{
  "num_hidden_layers": 14,
  "hidden_size": 128,
  "num_attention_heads": 2,
  "num_key_value_heads": 1,
  "head_dim": 64,
  "intermediate_size": 256,
  "vocab_size": 2048,
  "hidden_act": "swiglu",
  "norm": "rmsnorm",
  "norm_place": "pre",
  "norm_eps": 1e-06,
  "positions": "rope",
  "rope_theta": 2470.0,
  "rope_fraction": 0.5,
  "qk_norm": true,
  "attn_scale": 0.125,
  "bias": "none",
  "tie_word_embeddings": false,
  "parallel_block": false,
  "init": "trunc",
  "init_std_qkv": 0.0469,
  "init_std_o": 0.0469,
  "init_std_up": 0.0469,
  "init_std_down": 0.0,
  "optimizer": "soap_variant",
  "learning_rate": 0.0107,
  "beta1": 0.95,
  "beta2": 0.99,
  "weight_decay": 0.018,
  "lr_head": 0.00551,
  "warmup_steps": 33,
  "schedule": "wsd",
  "decay_fraction": 0.644,
  "decay_shape": "linear",
  "final_lr_fraction": 0.0,
  "batch_tokens": 32768,
  "max_seq_len": 512,
  "doc_mask": true,
  "train_tokens": 83760000,
  "max_steps": 2557,
  "dataset": "wikipedia_en"
}
Each number is 128 + 24 x the weight over its row's rms, rounded and kept within 0 to 255. Layers, rows and columns count from 0. Numbers have three digits each. The size before them is the row's rms in percent of the matrix's.

# layer 3 MLP gate, 256x128, rms 0.297, rows 162-178, columns 0-127
097:131150174158140181113118146135094153128145115149162103113128148116115144141090116139114121079137110168110116133137110155138178178130131107108152114172069145112125108148129137129155148065140143151135093153138130165108116094156117122112151140127133097140121110134127129117152097132151115181144118155121150150091168135132143094132150101095139115078123146118140148128182111139179098126138
094:106112138155134174141108163070122150135154130096156133115099124133132151098108138145135114119123072142151089150128128095109140121127132166153132112157121104112157165087140127129096110153140176115113111174088095116127132167109091164092087136129128114159154085106137123136116094140098102100103155143118099079107115153130104154117101110110129161144099144149166127138115109114148117103087
099:119145149112114136117136140151170083158137132145133144124132139140121062172145129144146145139137111152125111109132155133161118137087162116164131129095120123152086139111102179131168150145092137084180134127082164138102156128093143132120135167136129133109130114151112140146107118138199117135127091128097126118162157154082091109110134092085141096149145103140136158108122114117134113165103
093:121114137142185134127155162127145092111106162148103121114101162133122171115128103137145131111087098124123135103125124108108136160134128136188145101105157127108153151129105094115131092103095100096123181097128130116131129152135106124117117111092155175144158117105144117148113139119136111187081203107081149138130159110124141116119125118124091133135116095126138137107149093115179149152137
104:118124121139143189079068129132152116110092064104163099118097131132140121114113110092138116135123121098074109129115132144151129136132119132145125139094141111109139145107178144127109142122085123123110132156118148148113158118158089144152140171086145124085144169116115100132171119133147169132144146180149135100126136156136151117129116114133125091122139112102149087143152164105144111104076
106:115113118119144115129144140131134142152172113087127134117065129121164101119174108124132129109114152106166132128172122128128153125186189087159150133121092153105106115142117143116136127173085110156129105078137162156164100155109126123099174111112115143130115152135107127062096178141126161159132167093131149115123125107132130141108105121119124160155114129097111135103134098127147137128134
105:115124143123143100117136121154084108157134155131087126103124152135090136143117148138117092090131091140143133150083139132086148071088150159108103123099155160160087150130138168101143150124112101095180123117127109140169152097160136123128123143146182121095153162098069119146131133112138133145137159128101149117116176116116135154129145133125111151117144159141159162143134127129151120124186
117:176123143179135125113141149131178139129137130102150129144139123133153094131110103125096132114123118097138088136125201117160137138112119137167127088165154127133114127115060129133136128117138146119127096104126108161125132154094111178144140119144139145162112152086126146075134102067157105114121092139125165152167165148154118152132113111122151079124130126136150165145122135137149096161133
104:163116140114105104118141130105111140102163130136072086138136113140125123117145153126148108174133145117139117123119129089154125108093097115114104130138132103130154152131165159167109106164153158135096107156110137139130128086067132144142141131131117112133118100150061145145128111116162117105196120181139143137148089132142104111110131102103122156117122116125065124150081126107168134091122
101:129183120109112128129093103162108104149156087138123144090136162119119137129161140096106174166147134118122140168135160086133122093123108139121146127173096110156181157118147113135136119108130145108154115111174091153135110144116130124163112121117116154092090146104124092066129133130097122124127116148116082151157167107137126131116081164126143144142101112141149148148129124169092084125139
094:118134170145134137126081154153118134105119106141142147102160129102142159124168177114148130128167129113142188153113146104125097130128134080118159055089149146168120134119135146118060168150129119138134143109140116117134125104132173117176156162148163114145151144107163184096097145107156130163141144152087123150121103128121146116112142118133134148136138127155125130131157105108126136100134
104:096102101122126102168090136128114118120110088120114132123150120132126139121130098110099122122135132110177168179110198140128179131133134137151124139102096109106133157156119148108123109157123119098122148107108136137101137161165143122173152144106128143069119127152134095093149142113112137160144122139121095125118131132046070132107128147139119116125155097098137141103103103162163094104120
111:107164142127108139162121143137108088140131171097148108163130165129154105183115074124163096136081169116093153131143115141112128132110170078128136080162145132122126145135138123147141101143141128108156154073138119141140134120138124172116149198141107150112120135172105128130095131120110125137121140115162131146173109100137102108107132143142139143084108120154132114142128137089149156170110
098:113109108177126117104074120109110084144108123122169116113125123132165128131152151144125148122094111144118124185160148111091125106148100153120141121092134118121129109099109140098140129155159101140160144145147089107134105117148135080078137173126148130112121126102158122151120150129155112121107078150129107095164168106117125160166133083092160118142142111155101196119135132103127102106133
105:131124127124145122144101112120102140116101172122165163111165156097153111117164138104149119112095117178121135126167160146091113189125126156128145144126144131099097102096186132133124153106146113155131082138134141093135095122106168113155139109147111121117142129080147143182151160116114153145112116121099159092131188146119089129080128119160136102146137091126110151112133114135149106118109
094:153140149100159145162146148145079121128163167084101161169101100157101135128108136135127117151079123135134112160126126149126130150074179110122139129131118074126153144071116138106129149100130140128091143157127154117161112101112110152133113140093104166108127166128116095155150154144152136162141113146170166124141118139139170112151124128125141145124172136162126170139157112152110095111117
106:125109111189103143092118132133144172158174134099136151110159122113147111138109109137123089158160122171157108132139157084098175131152128132152111057111143132144172097122122101119134114166104114147125143139119127120101134151118133162094109152135131172128158087111149140106149157116148126103130140136138140154132126151116147105105114119101167114138151091133112113116071149090140106168164
# layer 3 MLP up, 256x128, rms 0.295, rows 162-178, columns 0-127
095:115159101110106066106126173184114098142101151103102190142144149121125148103125137127124123157122131060139147131114133100110092104138146100139119152126144148128130148127127177134128099153116120128159152087098129128137137140123116171116114144156172143138131135138150134159128115122115135177114103089126118145129132115124139159146155150174111143136130111184147113160127110099126207126114
104:139124134095151161136145090142093111102151112196144088109142113104146105129151120149126128140129115133098141149169129143142118168119107122092123148164149127161130072134102126128110098111128121095117132083126140119142090106118184139129158114103074140097110144105097130159110126123134128138135141112137160114130099162149138127151088162080153156141135159160152113120174134105134138193136
092:163119073140148121135131118156100192112120110153154119152110124120128194110103183124151117068130130113122152128131119116061133116144122149116171153144094143117178147121149126124105130105148106153109095145180130130140131097140101123147135115142105133163108122122117134146155126131090118097084155133125117119116125138117109108110125150134133151061148130143135130176139170156156157121117
093:130159136088143149101155130151127170157125083129135178137149113122146122167098186158138120124088127124133098121118104126092092141139138134121137110103147125133134147111119147115124160102149159153098139127132129142149122147110103108109171114117131125118085143114146105136146123103127095078147121124100157107130082153086063087175114125127161117076144145073160155105132146112115131121157
099:121096132102116143124099152096116135094109107155114143081134165142098152141125083131098126136129143160076152128074129144156141149177163106149122103085087089159134124157122147116128140111150110130140129152099109107088151119140117103113104146108127133113151145137138101170089144145158154161147141129181131118142119134116157100095136116096118184111153110096120087136103162099121116104111
100:151101147103121157134109117097118174110128157127098107094146115130178145126150133115078116114119154107098117108168161149098128126130103141106094147156156159131171124172092125121117110126121099131098132110104106135157162090101141118169112133118102115120112145107154165131109123134111116138149085133172133131095100121127132117167078109184103126120166135124140177159137113088143113164098
105:143164139139115101098140143092115132137116176111085141098139098125122127147145126102126106122160117111141101104100105156132137192083143122114162125129154148123093155148160157207140132131093098150114095105114187100093112158147110110119120164143139133148143132098162121134169133105115130173132151116148090137143127156092110126109131133158084110111139157126089127105103131126138149112137
109:091155130142155131137128121165160109119130186130111150134119105110121186147163142128108176162125138166111124102123132150116124114121104138109128142109182100112099109144135143148106123169133141167192104146130137118161124139153110126094122128135112128103123115128111090128102105154113119138097116106094125168143141125130132140069112153120129122153082160144106106162083074159088092133150
109:115108179104126111131161080128098144117137103125153093150125111091107123118130137120119149163104145130124144146120119101172126141111149087115132133124155113136119144175115127179109115128140104134128109153137150139131141154117130114149107175119100106123134110151138075108115056115159127113164156163112130130179090124141103115135133145168082144117165114136067106152108124146166159079115
094:118131155147156141142119086111125094091094135143107115138110148117118116165134133109124135131171163122096129129109137162125082148147126153117112135101161085140101113109183100140170147103119124153119142128103121120122117162163114097123110146123163124138122128078101176138107098103144164112132119122104199156102160135172090128128113140112138156131101114121196156127136146135120111124182
096:142113156131127112114070154138163193076132114148143125135141154146139119133154146150157133140118151108192174159140151140125145141127113107121119140120135127171171140130140156133069158133142129149132127117141112152145101119121177105145143162107185145130137163141136162098146137082164157140104144160116157147120119113155146122138126134096110109134156082080162104128104136133161121128125
102:174167133129121174140116130113126147161107163117113141147142152118111099093111132127162135156129159162090130099122094133122067129147124108078165108149159166134130129071129146143139129114117117127143108113172141120157153113093128144121104156146123120153126158153132194147111158135111155134080141095101125124130142100186152136130125131115167110125157175132100102173132097126144136125123
105:110159115109130122149122144142161160153116154117114185142125092142061150134112149086121132135140107109097111166117152159144163129176127148162113162140102098133093122103138154138102109103098107122119138169140129157130131109128092109149119133093125121136046094111129157144137151095099100145123178125109126101128138160084152125140142114122115114127104185133114139118124158090110124129146
090:148145128187127173119118159104139117123138175123148082113129117158157125154181135127126105128144140144143140121131127170114083132139134112102160130165142097110111118119152132126133118150094091155124150165130110132123137092117096092154139133100144161116086105112142165153137142132166061136105138086131106101143128101150164151123124130093168106166126123171099165113167115141155149122148
103:140145170145123162145097163110132147093113175107137126144179135135123111129098144089125140147108131105128131135144112068113114151143112111111158123128128124129142133139116152149132136106133110137086118097071127083118179134130112068085127105077126130133141150082162142156061089129094153120124103116172156130163154133143133138139135112123106152138126155133147132113116150167146126095096
092:114141121106104155134161148076102135159112159119137117122164122121144118120121169149133128131134101105144135107103150110168131143136118154116105118162093131120120110168176105160156104156138141137133122126107148115123118119079119145099061105101174129145101099078122136099115056146117104096088158139133114162120162122101113151103098133130120131127084131125121131163113168105171131151151
112:107130131170101144166125137169138128126102161140125122100165120126140085142086130190083136161125124151144116086108140101082169158147136136134125095126156110093149109120144142098179125115107150126119125135114117150116132164117180119112137157143150174150135132154141109128170145117133152105174144148112129111125146110083144138137120146116128113144183103120123145114059147140140094130158
# layer 3 MLP down (transposed), 256x128, rms 0.269, rows 162-178, columns 0-127
110:137170161103114137139129106114127127133116168151130115127100101132079115100145109113126096093113087176113157117141093138085164097115172111085128147116101126150135105112116097148113140073119078126140125135131129150185165116091091140160166101123107160102133158113178089147117122122107109137092139103108140188138125121149123132113148104134091108115155129136131132094113120128120125107109
106:159144102140157133142174128116130118140170096152158158109146132113098121077154102164177160169087124147129185122163127129114145156147104144128098133151110147124110152100135123163118118116143138148101141124120121156129148074097134150140149100102136105153115146105104083138103120110165125112168145087142147134125135122101111128152143171129093126146123141138158109095163102104110153187140
095:153109120166120101132097109133175111138118134137176156133154135139127135142078150118142089153077128147154128123095143121124135157131141120160161115095161141165175129088156158127094149102129128145166108150105149149147121135140133114164133126148140141121104091097102089127143123112133138136075128134136128152129135142137119145138108080070176155114112157116086160147134114107100165076148
093:128140119160165105150127122111097081143150143132135123097134185174176104141128139147156117097151089119114141119116141145106128078152092108140134127088145137138118145144124107123104161107160168111119140128140123162079072096126147099091148133141131124150122125142135127159123120089079114141122142089095098119149110108091124120141117122133153131094133087118171150120144189109136126155090
098:131147129148129118160113134064119120094071126137113113124141107127134161185118093124164099112141089100114105124111112162108137110161139154105197141110140115121104146130143110120099148122149111120133090152129137148160097110090100127175130131078130140097129159082085159139152152131145148176121129162102110105121153154125151103122118137112135132156124089155127098149110122121146168149130
101:117095163141096161119115130144152132099163130173147160136136117129124122179073103132166111113152127139161113139146127139145139178121118080120163117158113105119104150131116129104120115031157105141135109135138146177139116113090115088090107171113120099093167116121166107112121129159116115108141088131128125131122144174123120141111155143129148125174140131088135126132120097129124124130137
100:122110130109104130129144097134120107118112102116138107111150144161117119144196100138118142092094106135121119147119085103109127104148070144125134110126107080143142133136129173147143119168143106148101141153155107102119093106111176124123147105126149132124082190107141126097122126102115132075143116117115117133134158137143135098104106143143100141100113120163113117105097172126048172116142
099:129152116148118110100111136112075091080164111090106105190107141092128106147100129149093136162149062155141145112100145143105113084108144099145132130101122122117173125103143094135137148143165124128147120095154127135135079137157120091124124139108106111120119117102129178136135143130114163118162138135123107159123159127116106092104156125129130165171125087142103153145094113117142159123155
100:148133135121125098137150114122127119092154108118164132135106111165151084160074145146130125107130133127149139158130129138132131167123127136117129119139111120157136136083108151080110176114147143104119177141090178119161118131092119153102162140124094101146126091091115103112102113137112102155125094153129094143160107126140153076129136100142179144185154114170132114148151114179113135153117
101:133121164139149144113106106126129138139181155146119136085138086143149117108147131128158085125136162143168144126143130116119143090097106100072119149135111158105117107132134119131106121091120099138124070133170094124103164150150119107107133144139155153100101153116162106107136147146183146104154132159088174117103120133142137113116143112128149128105127100165152130190111108131069109101146
095:126150113112136109138126098144134129126140130125141155104132133150083134156135141092122098095132085104139141147203085137148133142155109153109141146120150146153138088142123124094141159137168120124121149098122133142115113184117130117140102138087115116079092099080186130121134124123169133124154133107118112062154102118135140088102118134124136161162094163135185150114137146155121149103131
100:154153126135147132150112133188201136085165122145139150130129155114124125120120090149108139135108121082119089145119160123137118126127136142148101149117144102137163139116135172093110123153168155125127101090113181103119130091140145140175121183119127100092088094108184156104147114128103175109097124106126121107150118152173137150110128109130131122105122146108132127173133143129109119105120
117:106066144137148119119099141135140087088130155140116111172161146155118114127156138125118122181116196103110127109112154136128104118151122127150134158129099159119148136133107130125161145109134102148117104146132117119153134156113164136123141171136134105135145119130141112144136142108125124112096128164080115077073135153079149103134189131157156168150148101136135115122137091126124071152164
096:172104147123094132112147126164123117163096129158152141056140110157143147141126123125136074080123064132123155129141079180162158134124131123117142104099150155111140122132123105177160155135163133128123130124100144149111119119131112126104115134112149137087101104098117148094114150121113117172106136143164099151148110109116109136109113142088141100096178151122141096162134123097127123157146
100:161086076161163096107169154132094101113133094122136148107082110132136129157144132121168174123144136172165115135135133156135127119131169100153123120120088174151150152119146141107126154124107125146129176114121133135144101195124114114096112125126108130189118121104131145135169117105119149141127137094129141124164132109138119128122152094129096137132071117104143120132107096168138176146121
099:125155096130094151126111090120105153149105108158086114154060117093155135105105163120107130123162136081149115065114118111129153117143093115127084087131125161140107108135143119136132106148132116116097101156118131163136122134127147141170106115162161095138141140145175077125108110133134112159125124147113140167163137087132123157129159133123118144105103147147114118171133115119091085139088
098:108146113089101127124135136115100117082111104110108098145112072156135112104124205150176135134157086135124117165105123159147088102131082128141094151112140157158143116133103107099109122088137147143105156119114111090126128114131078107138132121121134079110113126155135163097105151125114134136134158111144120144113159118136182119136139093139098125104085155117111153160143112095136142124093